Part of a small language model's weights.
Size: 9 layers, width 128, MLP 768 xIELU, vocabulary 1024, 2.63M parameters.
Architecture: RMSNorm before each block, no biases in attention or MLP, untied embeddings, normalized queries and keys, a norm on each head.
Each number is 50 + 12 x the weight over its row's rms, rounded and kept within 0 to 99. Layers, rows and columns count from 0. The size before them is the row's rms in percent of the matrix's.

# layer 6 MLP down, 128x768, rms 0.0182, rows 0-16, columns 384-575
100:24 35 60 33 61 43 47 49 61 47 60 47 33 43 56 44 53 42 68 43 58 36 42 68 58 56 44 29 44 35 59 65 33 49 60 66 37 36 43 49 66 43 60 69 41 55 57 44 37 39 73 64 41 62 74 44 57 63 28 58 62 47 34 49 48 57 63 51 46 37 32 52 36 44 40 54 42 70 63 62 48 48 58 42 39 42 58 53 39 64 60 53 67 44 47 48 68 45 55 55 46 48 43 41 74 39 50 35 28 51 56 52 54 57 39 65 71 40 31 52 47 42 49 45 49 36 37 57 42 43 44 08 39 64 51 46 29 29 42 61 39 42 53 48 50 39 66 52 58 45 56 28 51 44 48 47 70 16 40 39 30 42 48 74 49 64 85 44 40 35 33 58 47 60 55 40 35 62 55 33 64 47 54 45 47 47 73 46 46 45 32 58
095:48 42 44 57 44 48 55 43 48 85 50 33 25 47 57 46 62 44 40 50 60 44 64 66 57 52 57 62 48 55 23 21 68 45 59 56 49 60 45 29 61 69 46 57 46 45 43 58 65 47 34 47 45 38 45 67 55 40 55 56 44 56 51 53 42 44 58 49 49 50 27 43 31 60 57 14 30 40 38 41 65 24 59 67 71 52 26 47 36 52 63 50 70 55 69 43 62 81 55 49 40 46 42 53 62 52 55 45 50 62 73 61 35 60 45 55 59 41 29 53 47 50 53 37 45 52 65 74 49 49 55 64 48 39 64 52 28 62 53 48 41 62 66 43 45 59 42 39 58 44 34 41 50 51 53 64 32 29 59 51 40 54 43 41 58 66 70 32 56 56 20 48 66 57 45 41 20 41 69 55 28 41 62 48 33 53 45 44 51 45 46 63
102:46 63 65 31 58 63 65 29 54 46 49 50 64 47 49 47 49 59 61 44 49 46 38 44 60 67 56 31 60 47 49 65 42 63 50 60 50 61 53 67 64 42 58 45 61 54 48 51 45 54 49 39 48 49 53 46 41 35 53 65 45 71 51 46 41 24 36 42 46 33 46 49 41 57 47 35 38 38 52 51 50 40 53 53 40 48 56 57 68 53 46 49 71 67 29 47 52 49 36 34 78 41 51 42 53 65 63 33 50 40 41 68 47 88 74 33 55 70 68 65 49 56 49 56 47 57 57 54 59 68 56 57 60 58 59 48 50 46 49 43 46 41 39 40 44 35 61 51 41 48 56 62 42 42 41 25 42 35 30 58 53 40 46 63 45 37 70 62 54 45 52 53 33 38 23 58 63 46 34 52 70 48 37 62 45 32 40 58 63 53 34 37
101:75 44 38 33 64 65 24 61 65 52 47 31 58 34 66 72 53 44 48 36 33 65 51 34 53 38 32 38 29 66 60 41 58 49 54 77 59 68 60 78 61 72 38 48 65 53 41 54 78 31 51 40 46 42 45 46 64 35 54 31 46 75 59 54 42 25 23 60 49 45 53 37 69 28 39 74 55 37 57 38 45 61 66 72 40 60 41 57 64 69 58 49 57 28 55 39 35 46 64 46 63 54 47 51 48 39 46 42 34 46 49 48 56 59 56 21 57 30 60 49 34 54 59 36 45 46 60 44 51 45 66 53 38 53 50 36 31 62 46 42 59 46 46 71 31 56 66 56 50 60 50 45 45 47 51 32 67 51 58 52 60 17 46 57 54 65 56 44 57 51 43 43 54 65 74 41 48 51 62 55 69 22 52 51 37 46 40 27 50 45 30 46
094:66 44 52 61 56 35 61 51 56 61 37 68 29 47 59 65 52 56 33 62 45 37 57 63 65 61 67 46 28 47 47 44 45 59 38 39 39 24 50 57 55 52 15 54 44 53 62 73 57 54 23 80 43 42 37 38 31 52 29 57 43 46 52 52 42 33 39 60 40 45 51 42 44 65 48 61 73 61 39 62 58 33 67 38 51 48 55 41 25 38 54 34 50 61 47 50 41 59 51 35 51 40 56 52 34 66 49 30 22 51 40 45 29 35 75 66 52 70 58 43 60 56 35 49 45 54 68 49 43 36 51 34 56 41 61 37 72 46 62 50 42 39 18 41 39 66 57 43 55 51 51 53 41 39 47 25 24 74 38 57 75 50 49 67 39 53 26 51 66 59 62 73 48 56 40 43 49 52 54 47 46 60 42 59 17 50 75 32 49 48 51 51
112:73 40 41 59 62 31 54 53 52 44 30 46 61 30 70 50 37 65 56 30 64 47 28 25 53 61 50 47 43 58 47 54 40 38 51 65 43 31 45 31 66 51 37 48 39 76 38 66 46 59 44 51 36 50 41 43 38 48 59 50 59 41 54 58 53 42 57 43 53 55 44 51 59 50 74 51 57 52 51 56 40 40 57 48 58 44 53 65 53 33 49 62 77 43 52 46 45 52 60 54 46 57 71 39 31 56 38 13 67 60 54 47 43 39 56 82 38 53 44 48 67 68 45 52 46 59 42 37 35 59 40 41 55 27 30 37 51 53 65 56 59 57 47 66 74 44 22 49 66 59 29 44 43 57 64 45 61 45 57 41 41 35 52 52 40 64 63 63 60 49 36 45 68 30 49 45 45 50 68 62 40 48 49 70 53 31 54 54 52 52 53 55
099:62 31 36 56 43 60 41 57 23 57 60 50 54 56 37 49 44 54 51 43 58 66 61 34 45 61 31 48 31 51 54 31 65 56 53 57 65 46 40 46 53 42 61 44 43 40 71 22 63 70 50 62 67 52 47 46 76 32 53 47 55 48 49 64 59 54 47 39 35 48 58 51 54 52 63 54 43 24 63 63 33 48 52 50 54 49 36 57 42 54 38 50 45 37 51 47 54 68 42 66 73 48 55 61 51 55 35 66 38 32 57 36 56 39 32 45 65 45 32 72 29 43 58 64 42 55 49 48 40 33 47 44 44 48 43 44 47 59 51 37 45 64 67 59 57 39 57 43 46 46 49 49 45 54 45 33 49 54 56 61 48 58 33 60 53 33 51 51 47 44 64 50 34 53 64 53 60 43 63 45 33 55 39 54 37 54 25 55 32 56 39 60
095:42 40 46 52 55 75 25 51 35 36 44 52 55 39 57 43 37 33 55 43 40 59 45 71 73 37 64 63 50 42 58 37 67 46 60 56 49 31 66 54 69 33 55 35 46 52 42 58 65 42 44 64 62 28 58 58 34 55 31 33 58 58 62 36 44 56 45 42 63 67 52 35 71 24 53 50 49 67 55 47 39 36 37 35 51 44 48 55 34 35 39 50 59 67 51 72 48 59 54 51 36 41 39 54 56 61 49 50 42 25 29 54 47 36 55 44 67 42 59 31 66 71 37 71 46 66 62 49 46 57 36 55 63 43 99 59 45 71 64 75 77 42 67 61 15 58 39 45 44 66 56 52 54 55 42 57 63 71 51 45 64 39 59 56 43 49 45 60 56 43 57 45 82 72 51 70 55 54 56 42 53 57 29 37 57 41 53 64 54 68 54 62
094:36 35 72 47 61 55 49 62 40 61 58 56 56 70 46 43 37 45 45 54 42 63 39 59 37 48 44 54 47 57 43 51 72 29 36 91 48 52 33 41 61 44 50 57 55 54 63 41 37 62 52 50 46 61 56 67 48 36 57 49 60 39 50 57 37 41 51 28 43 54 32 51 59 46 42 56 36 42 50 36 45 46 68 64 62 48 51 50 48 31 40 56 55 40 30 53 31 24 62 28 23 55 75 51 38 73 47 54 43 36 48 29 51 53 59 68 42 64 41 44 65 65 30 51 36 68 62 51 69 58 55 22 49 60 45 49 32 38 58 72 46 42 52 79 45 45 42 60 50 54 44 41 34 49 32 62 31 58 53 53 55 44 62 52 32 25 30 57 35 32 71 41 57 44 38 56 53 50 34 46 34 29 47 22 41 72 58 58 37 57 39 58
091:66 58 56 30 47 41 66 39 41 43 59 68 55 43 52 72 50 55 57 36 27 50 70 57 48 52 59 38 60 77 64 57 54 42 51 57 35 62 37 43 43 37 53 59 51 37 36 45 51 64 74 50 46 47 64 55 51 46 45 35 60 63 56 67 63 35 53 42 53 77 50 48 57 32 34 70 50 44 48 33 64 73 50 47 49 52 49 41 47 47 44 69 15 50 55 39 45 41 57 50 60 37 72 41 44 43 50 35 45 43 42 40 65 63 35 57 33 38 58 50 41 36 52 53 39 43 58 31 36 49 49 44 46 52 43 43 41 35 36 53 70 61 31 36 36 43 43 24 62 43 55 50 51 70 46 61 54 32 44 47 41 55 66 48 61 82 68 61 55 49 53 71 49 52 63 53 52 67 47 39 54 38 28 55 30 44 49 27 74 56 61 46
115:39 69 52 58 56 52 58 45 63 48 67 48 67 63 48 52 62 47 47 45 45 81 62 62 57 51 27 43 64 49 50 43 57 40 48 48 40 64 43 52 35 59 71 50 54 46 61 59 55 32 59 46 53 53 51 69 56 29 53 38 51 51 34 55 44 63 64 44 26 51 62 48 44 59 56 42 41 58 51 46 41 55 27 48 35 50 60 52 50 51 35 37 50 51 58 28 61 57 38 47 50 53 47 55 63 36 52 48 58 39 42 34 68 84 31 35 68 46 41 46 52 26 54 47 58 44 67 57 62 64 56 53 52 44 23 51 57 64 36 34 37 38 47 57 46 51 38 51 60 68 63 66 44 51 49 32 56 64 53 59 40 40 29 35 52 56 48 54 32 43 53 29 50 28 52 33 59 46 76 63 43 47 59 40 34 52 35 39 54 55 30 23
101:58 31 60 49 50 63 56 43 39 52 60 64 54 55 39 55 50 50 40 49 68 47 32 56 55 72 15 53 39 47 40 43 40 64 41 46 69 40 42 70 18 34 36 39 52 61 64 35 46 55 54 47 21 53 56 51 31 50 43 31 52 61 47 64 51 38 39 65 46 47 36 57 55 46 46 42 46 44 40 65 37 66 55 48 45 44 46 55 42 60 58 36 38 25 72 65 51 68 44 45 53 75 52 49 71 54 57 43 53 33 68 53 56 47 72 60 46 32 67 45 51 42 50 61 53 60 41 39 45 49 66 62 38 46 44 51 44 51 39 53 39 39 42 68 38 34 53 48 50 54 53 41 66 68 62 57 68 50 49 19 37 44 49 44 67 55 39 40 50 38 73 63 56 57 57 48 50 27 37 55 63 43 46 48 36 51 37 39 66 44 54 63
098:48 50 60 43 41 37 47 51 57 57 57 39 69 50 56 43 58 55 60 41 72 38 41 69 60 65 64 38 39 55 35 64 67 46 46 32 72 51 56 39 42 50 42 46 57 62 42 39 52 52 47 68 63 52 42 53 19 27 39 34 58 51 57 55 63 35 40 54 51 51 53 41 49 58 36 45 45 42 46 47 43 48 48 43 70 36 67 60 54 35 52 49 53 67 58 35 61 60 49 64 56 45 51 56 59 49 46 55 66 40 51 67 66 47 59 33 46 59 44 71 57 43 35 53 43 64 34 51 45 52 34 71 74 34 87 68 68 42 45 52 62 73 48 46 57 30 65 30 37 49 45 29 44 63 49 56 44 61 58 51 66 64 62 53 75 67 53 52 70 39 44 40 25 44 72 41 54 49 48 43 57 46 34 21 43 34 46 66 44 47 40 44
097:54 60 48 42 49 66 24 62 59 42 85 29 48 52 49 39 51 39 61 49 38 37 39 31 46 38 24 41 52 38 47 40 45 24 64 39 62 56 09 56 61 39 45 52 45 44 54 33 40 57 54 55 46 46 45 34 61 57 67 45 59 58 34 34 50 41 51 38 52 51 39 67 45 38 27 33 53 48 64 68 52 35 67 72 16 43 31 51 55 56 51 57 41 46 40 46 38 62 40 63 79 41 60 33 52 60 44 40 58 47 38 59 59 33 63 36 71 52 50 68 49 42 58 66 59 66 47 42 67 62 46 26 71 42 50 48 67 49 69 54 37 32 46 64 51 52 49 42 56 43 57 37 40 55 57 39 50 70 65 37 61 71 67 56 54 50 62 33 32 27 58 59 56 55 62 64 50 54 46 68 39 48 61 53 48 54 44 35 58 40 74 81
099:32 38 39 55 56 47 31 37 44 46 58 54 49 45 36 47 32 43 59 51 81 59 54 58 45 36 54 36 65 51 62 18 63 56 57 57 54 46 50 58 80 30 50 28 59 49 57 59 55 23 63 36 43 48 82 54 38 23 57 46 49 47 59 57 60 77 34 41 49 38 44 51 60 65 71 45 50 41 57 64 44 62 49 51 49 63 50 48 59 51 69 62 39 51 50 50 26 78 48 47 44 65 15 52 47 33 51 49 61 50 32 57 38 45 70 58 56 32 58 41 55 52 35 54 48 48 38 49 36 46 69 70 30 65 64 44 46 60 46 60 49 63 51 40 70 36 58 51 59 47 52 36 44 33 30 39 37 66 66 39 54 37 55 44 59 27 28 42 43 61 51 39 37 56 62 66 47 42 65 41 55 45 51 54 60 30 60 54 32 64 35 43
097:41 53 62 53 42 53 58 68 31 54 54 49 36 47 61 43 48 53 52 33 34 40 84 44 40 46 56 44 48 45 42 45 58 56 49 41 46 72 42 44 54 44 43 62 60 68 42 55 46 52 47 43 62 34 65 41 39 32 42 46 50 61 43 52 49 42 27 36 54 46 47 53 49 30 41 74 49 35 53 63 39 55 45 42 52 38 53 42 62 49 50 46 33 36 41 47 26 44 44 42 54 50 30 38 58 53 37 30 56 43 53 55 54 61 43 56 61 76 48 43 51 42 22 45 41 51 41 49 55 44 62 46 57 57 47 66 26 70 22 47 45 58 39 61 59 57 54 32 50 61 56 54 58 35 63 44 30 53 33 50 58 53 48 58 18 41 14 40 60 47 31 70 58 61 55 43 51 54 34 46 58 36 46 41 64 49 61 31 62 50 41 39
098:46 42 38 69 38 68 30 44 53 46 47 48 64 53 58 60 42 53 49 50 50 39 48 31 44 50 72 73 68 50 52 43 57 25 29 66 71 37 78 63 66 63 45 43 28 54 47 56 54 44 44 51 62 65 49 57 54 64 37 53 56 60 59 55 62 37 39 42 45 50 27 45 68 43 50 49 74 47 60 41 61 59 27 54 54 63 59 64 38 55 50 60 55 46 52 58 20 57 62 15 40 66 38 61 54 67 61 40 49 73 33 39 38 37 56 57 27 38 51 43 42 46 55 55 35 42 74 33 78 46 61 62 42 63 52 34 42 47 39 64 44 50 36 50 42 40 46 72 49 64 46 69 43 41 38 52 73 41 45 64 27 46 58 47 44 47 51 51 48 55 51 34 61 59 51 38 81 31 60 42 50 73 36 49 73 62 67 46 63 44 58 36